python train.py --intermediate_size=1280 --norm="layernorm" --norm_place="pre" --attn_scale=0.125 --init_std_o=0.00444 --init_std_down=0.00444
Each number is 128 + 32 x the weight over its row's rms, rounded and kept within 0 to 255. Layers, rows and columns count from 0. Numbers have three digits each. The size before them is the row's rms in percent of the matrix's.

# up: layer 2 MLP up, 1280x320, rms 0.0878, rows 882-901, columns 160-319
# down: layer 2 MLP down (transposed), 1280x320, rms 0.0848, rows 882-901, columns 160-319
up882 125:160078129125097115147107135098142039113063104138103164123146175093066144140084086149157113123104104117136089095099174204046076124115166185098134104195089141129165158137107154105116143113063108136111120128153149164084104167140174123147106145114139129161167163075139130186145172189143178119104141162123082136135175129176195139140106143075086138103134120109113082161105134145115133161144121153118115150125092133152143091131093136127168133097131136125090171182136108170181126135139134
down882 122:131132137108156106143098108164158110155143174099108125173119104110122133132122130176145140100095071068155103119130141167132154167143079164137136140141141135150137148131173133114137132156108083157138137121124152140097145146139126089083071104132108110128132127109114109161141179074173162087195152118080102095100096089102122114133255070119111217145150149064105146038150142114128124163154055123177120147133169192141148150128157106108136192140076161104129066118091103112063136080161111
up883 116:129159137148183142198145161144198116093109123130144140076141154128101159106120194123128154161096090142145141146157071124175075110128096095135110159165161136113171091136083096145119119162086114155083158131131118155151117189138108170196099134119133092140158120124167124162202081098145145177162142130105101058164162153098166165172172108147146175066147036134182077105153143083104113130171146181081166145126154144129124128151153056123163108109151145156116133123099109156165084163134150
down883 109:134185141146097115115107142151174115106140117121158113119095102123163150126114107153096118138181129152105134138159144090109144082149146085166124108086109147081127131154144148111174114120144154132102128083065169136124123155139074194084154127209199174085094063110173165163127141161096082189165103107115136106179131095130146129123107099103117127072111117161106155147140166140128153124157170084069170116132166179171124133169098116166144197120161122127130121103044114145155104100093146
up884 098:134156134079157152111102165176124171124104060148115135106156086104126175123110117088169119153135156142114181132134112182120140133151135162148099114143177140153124092159152090158084140176126104042087118042113159135128140164149141084081117091173128178177123093108091163186169130169131148099153121108127088098122147090110132112100159119157114137132081163126158159157144103095078107121134121122196099112140083072157079115127121097120158119119174142145100160124171125113064140120180078
down884 095:085142136153115169139093133109177130112097091094127125123132192157103149134097099153124149149153105128193130088134149093103139142122126166113121078154181114120144156157115145167125145171148117137108136172205135161091176153104073140065104112176101116116136136105138100116172132108153172100112140124104103156126106110055144148091132098095137106137104037068106107184179170116074122103096113146096118103126087178150120174097110152118098120087136123078143155113097103070104128138177115
up885 066:123131170098143139111078085101104165150185173151155178146121118155160186133119115070089139135116115156115113196108086110203114122126154162099094158137123128128185116129141118097152152111142127078186148062141028120102086118168108157103159154134115117088094136104087162166082106124105022095125129183133111152088086129160126121133113162153099115183155190141168163083114188132140115138070142096160105146078182130076146127181097141141085121156160130101092128074154150148136046124125095
down885 082:170155171118102129098123123087116183132130143120101159148093092160140162105088061096120078182114141157128158101099094131144128137122103161073092129144183101156116167082117103124138069065120141114130104102153146158106116043187141105148132114145126094102148126105169135135101131136108079138147071114086154110133107123116126152075158146141119121135128137163105167138081131093113107114150148106202092116186196109063126129045176170145076170140078113094122128197126106137122095085144125
up886 119:121177102159087105058151142123091096136132083208103150127072120134121149098117116169099167089139042140126067159146073110047144140103138111109104194166126130083128108066120147095111141167112182161146124145092086128121054164110132102119188229111200100158141105147150111155140126192118119116147087130108084096171152187094115136129108140033140106148137097107107127143166139086146113170172134127117141107144119195118093056095161153103134116150087121116166086164070125181087158145145161
down886 114:165161132104080111089093135108106144112170095123129102125145126123127169126173084085139159097105130160092137124142135145167174145153152126104172244177093126099098171106137129082135128139143123164150146205115116135148117113122108121080142140118194114140099098143092121155156120112152099144122135105109136089097199134118150176109102112053130117113119132105085077145140126058043104139118084071156066132128157125099128091128151149116152165099080097127211181140170170149077148116118160
up887 067:098151135134145124144124126156125101123105115130152161074197104173159192116125145164159112145098081159102110194151109159218112135168142130143143183138132155114173166140125133080147127139173098152157165107126129124104123073103170122099160118071155142143127193152064111142166157104094138119157109093147102130070094126115109149141082104117126154143168233145129148078140076118206092101175088161093146151149142178136108154127143125184132108135081155092087120059121155083093080124143120
down887 080:142111113190168156158123149131105109113106152127100136098093134152156154129124153131173048141142146127137125166128129131177076136185202174096124103165170147142133138117095125063140079138148186217125172096084109129122134088117090154085108109107174075152054140168113042115130173143094117117154118113183122115117168124095111169150128108103111135157153161150187090113138075192124157085122153111132094121142090129140146136150138105146138137114106106136140107094121176152095044210103129
up888 079:143105173248155097119141159131121151136076122108126178107128157139150079086218098178083147099085172103126138119159097123192092178138145148110139101096089137096091174123163135149162156125149127108114155092157168106141115134147192131139105105144180109141153178108109116083158110155119091214108093136124140191114094141176184113145106184163111193117211061119075147142119118053115162111195133133123161152175127119073126142080124133125154123092108110109130105098160128166101131108161144
down888 083:080121154193158131110115164110117165175140123118071156118137182127121169167097098144124160155120143119137155086185113184125119236123131165108147066100098093131156126106081142102104170143113109109062137125132146148121102119141179086112083019125129092178129142101149199077156086103147121179133093166086125163077076166180072082125165140152167154078126059133105068110158116132150160085168113093153134147159199102101127134118128174105151103091092169120126104146112169137074132063140184
up889 074:095161150146155125059126167134129124141158147074126089134151141152174175105146166145140127120125114162128079152100114130077156140210147121075133141086156090144077144136116129091151089153124118092126096135160155145159164090130133089111111113074133177117138098127109134193095091116043104149109164243145121118102125122141161120102145153116166200162125135160105165134092132180072130099155144098198092189075126080131118152126144150151106150137178082139103181092097110075122144091117129
down889 081:142128136088157078151138137141095121147098112125101176142131084117134123134092110171073146125207112119123119233113113130140085205184113162156186104138181111153126158130115142113099144125154135061164095148092097100146132119104098102125102168133112087148090100125104129115099082117135122122117148126173142101090158111111129157086149106119078135107179206146167113148080182129074123110203149100149169160110104175133128122113095094160063102195133133147140111112147121102093073147137104
up890 152:142166165114129198071179096115115195160151060130124149075103158204158146190199141131134090108137132122064133166124106179165112129147113128130156121125120145128120096165137128151177102150152165116118074097100143153147131106118141094135120171152115110136096150142148113099115177114135138102137112076132140165089127098167143137127099074168155140204175109118221096123167127081097135128096085093156156109082115075116126135116110085142113127134117150109083158082165084129144079142157206
down890 126:105169088161130131167130192090116122129153135125092113129106117114103153113114151145206133115142107127166112145129178176143134115116084117151161173157150138129079171132163114192121085087140079114094135137135112146132108046205171123169105106137152099110169181097170120190177046092074084124095130150135109085159106170065068123147150123133127079114123114165123097170113128156084190132098152153133096141121101214107116090129144118092156121121110148113165182209113079174133152161106105
up891 092:130161149145083080067146143127115113103177121154088122149131121129099034113078112168115091102156132133110070148134119137145193147162097126152102084110167094100108124164182156141091124158164161120097125125177088124089145170093140072083135086106103156128191098147142124142156135181066129134146159088071173122087120124187112203133108107136188071113146058147142069145148105100149121101112158149170158157084106161099132117146078139142149090157131136117133151127196140159116151165114136
down891 092:078161095133131118092139146111165096164077162114094119103108127115116151155096157125044138099107124112188120102116136096145153107114104136077107112144162155144079095090125086119121136157069072087118173137101167114116106098116135111109142085085159105142065147145115150184115133118109073122093141161092081155108129114106165112141104074146144158120149145102126095107159118167151141165131128109163105125152157055156135194123131061129061102147096094165147161178111154099142169058104102
up892 102:101119104115122144123162146127127172130142112133072113162130170182142132072134092105106107081189139143107121158161118175147206161184116127109169108074147171148134111175161203146103156127115115130064097160084192148134156168146138099109098143166179159119156133136175121159143155157105121188162081105081135138106083155133074071091179107129151146171140111110170134191153171130134130146132058129141179030136095086097075160072116122185158106121120119147143138203089083199094109122152156
down892 091:087114162150149081159165095115135095143141148088132231101151076110179162141141133153215105139143171116159139099149171104097113148091144137152110122134106129112093149162092154041146118155121143103161143123152135119114116124103146099081060140165142105071100172149054187154165080142109138111099161161109097114089132151090131148150160130145157189094129075143069151110044085109130137111102130150111142103105193086167110171157219145112153084138169132076101115103111069114176122083162057
up893 130:136124113102112134145126107101089137067069179110113163151106120186101135134162109127117130162135093151159127100185115144132163142145085089167155127122074166127181176094087189087122173088150133158158149093116111101165085139115151109112109213146122173107134121112141144156119151146119086113160117184167127111067107126078147170109092127089177102097124069113155182066129107117136129150103165195135073126176142167107088132140078154061114123122086161084090135105084127114176042140153121
down893 121:101123083140128130109103144171147120115126123117148129109122101169062080170187109177099109108132126141135089095138190173136166162159072136135177163145115130127131130193161171064130144166135146091115116151132125085144145100129186101095104126128138161173111140117108082093174095114106090113153139074119121132077152097131152149119102063149138116108162137163161094105138157139145190115102095138160135143126070086103156188102133139160139146113104122131053172094105108196089136127129162
up894 107:165160107115097089107117085126141110126108168160116083128110165117079139117115137144137103089172111133153093137136121137117097091135102114185145147081057124073105152152112164102143125145066112073111165157123105190131157178147117122117120166145125132112113160092129152117128090128115117136186079139113133124115072089186074143075090102104164101092110131183121124109120103135139078025160140163115125097104090102107091140089128128116063101108148126100229128120131116116107192116158099
down894 112:115123087141092132105136137101132119097152172139098123128208131100104145088087177165207092125165171097129115154176168102093123138090181119128109147163149064103108144113103036157117096121091132134067123129146088158071183154120192130112132136113105151153150116121127073079124137157125138143095108125098132133111052122165129166130133146199148098087143099165139142190138111094082093153135160140106130139117121119111121121082120097121129108163191146088202143140164112108100177151163127
up895 087:147121095091115129139111131101133094106126172160148149075061154166070132089149150087173156138088152166169160172149136122156115120053206107121126148142136105172104125130086129117172141060106120112183109099113102116120079179142121158142138131127174117139123119128168072106116162084150120141089090125093137145091122215070109108176109154144133167114094135124097112112122099094096120100147156155148064096130116090178096092135134112127133086140132126171076074091152177074120120127122112
down895 091:182185072132069148122125141170152057080085093112145182132094129148141103127158140108108144086091157139153142152149199103141131099108196093121146196140133116155125083163152144149128087141132147159083113137155127085126060188129117150171114105167140103119142062096111126122139066140164044121092089141113143098105158113096185053190146141129156122180133203116099201109091135088122159142112104107184116195139113123134145102088146143160185109134133105151137114115121112103121068149153129
up896 114:076152095110155120109157140218194155071132153099109097101177118146174137154126086128058122142136139175062097133124064179123077127133096002155092139129149145146098117116083142127065060189082170124064163095108130097153163116133102123121138174102122183111095114199110145142149168109152143084119164077141151064146131181140141121120121110100107120144109081122106121091153163153115116148181141130092163128102170157142205077221149075132185100120155120164137163113141112171140144142165124
down896 116:115097114112140108092093110120135138150102148124204138162182117142176185108170067117102162093115169132146184095133083157087060140085118028093143125176084166160113077138181113124089118116115152129079102118194106102134108142139026103102062102090085155145090061174116122106130103167178146117175181071084166079173135115112140084104139136128152148148072122092139162095105178166119154107191124100122113143155083078165126123184140090144162134145128136111031119093127102136127148129135093
up897 094:174161139097170129138093129167155102107139194171174084164145126135174087108076116110111095114195111113113099164136127155104154099078175075121121104170163121139191161116127125057109131149135162109138153123125117094118123140145107167069152143092120165145106119081103085098194101180102140126190095101130118083145179107115087118117126076121173134116113089101125096131122119165145080141156107132111157177121145183073108131181116120108106114057094158094095124158081088118078129102100062
down897 101:167187160124175121179147091069129101156137147153144100138136161118085129146070147103121075106124118079179069165129105150075126133076110110117170097130095111164173144144170113091123108086136130080137165052145096160149145128191133151130152139197107131109201167102120074121145060151102164112189100130135165125150136103127102117168145068159157133074154081190104115137124148167147146106123120147090150188114099165140124159179100116117131151060121112090130151089132140168100128107158048
up898 112:112123186138098121127099116086178106066132122115202100139118086167136117127093085183117141108061156087108158107158089127126194155176140145041166120057154163140074116144123144171114178161094172129065171136132071185129122153147201051124189121116165105116101158148087088140103139155080126089088180147153057132166091128130082140141160125170109137111122060186113128148108075123069106158151147077109162073139201126191109163091141118171123159146143074133114121092156089189100132139140146
down898 102:164136142145136119167158092120117083126107198162134106157194049149163068102061063088145104111096207111145154121162149167139102142174136111072147062129124153114193096074112134102177148146171144138086146119110056153190113096160138055149169122157158127115140158080124154110065114139148186125082127065112134092095113111114110108159169126098177067065125112168144140081127143116153141175068117082120167108057154084157201118144131105116127103163145135113090144173151068145140139067091096
up899 098:141110101064110123144102114099093096096133171156152072127169113113161126131132121166121146125110120141117073170128122101127164140123151146142064113156164127135071156160168125082105068144103146149154097133127093134126148143066083120106194134110131185072143094145161127087089144102127117095076148158078124104114153132167165111087141160118183173088150145090118112157078147163143165149138137154196144112120116070116129078155096096165118067164104176147176119089151145126165165103135093
down899 089:150127111142162193109125061100060088121127073158085113074187091095166141154085176122085170163159146089150100137134190181173158103185150111121101135164149094124117120129142129141122098153154120097116087131144120080153148066037107100113093140149127094075117123108153121103162150120157100134128147143122114088119177132112146118124089074133142152114120115078129095223152131093169145060134168120171110087110168153132111169190100111129132137100076155166157112129157171157106131121112119
up900 076:086148136146110114066157047130114092204093079143206106134095135112121081072102104112142169175151177132024135182121107197078143043119172120077110113163113134121131138151161127111102089128113090174096168141106090139141148129116162109156097149154163121112163139117130121120164162137083133068141170141148167127144126108162092064086093147160080183158109121112174125173173175137114116149097109141090103187102095124137070146111045172108168109122115078144119150113124073104091089087107125
down900 094:111133130120093096101136040152145112154130115158160102128073148107103108101144137139113206156147144140049112162129141202106156013155162113069148100184126133087192119128139129166074089133118081163111181109110138162130146135099131099153093162169153115081123137112145139139173194151071099080158169149128120134131146125190086072122101166163094127149125135121135125147172165099157156131090141163117098145108124143130094121109077122116161142092072076136172158095139072110109116090110140
up901 092:160095114121149154099189072160098171089138153247142133172112091104140134152101132133117122055074124132109184213116126093168115107100087110134114119112180120151116145091130087067161161107108184153136100135083127143126128105119097128089087143096130120127142172144099095092137155170153126128094167147154128134199142155120165168127138121124163080120130168154043130107149097127174109105161192176112109166152159081093117115149066121188109108067129165140154121115129135139119067089112095
down901 105:161095159162142207103183116149148190130152132184102083132111056052171159175090079210139103067098075146136142129100107176134082137105097136166075090130071098128135135052142155118135120107120204122123119179116126116126140105102141141088120145129119138123068134112127106099122106149157155155104168114113141167141148153140120127133099104113175117216141131128001115132085102089175150141164157194180176162141166087121149137119084099186143101113137154142144153178166078141102111110165113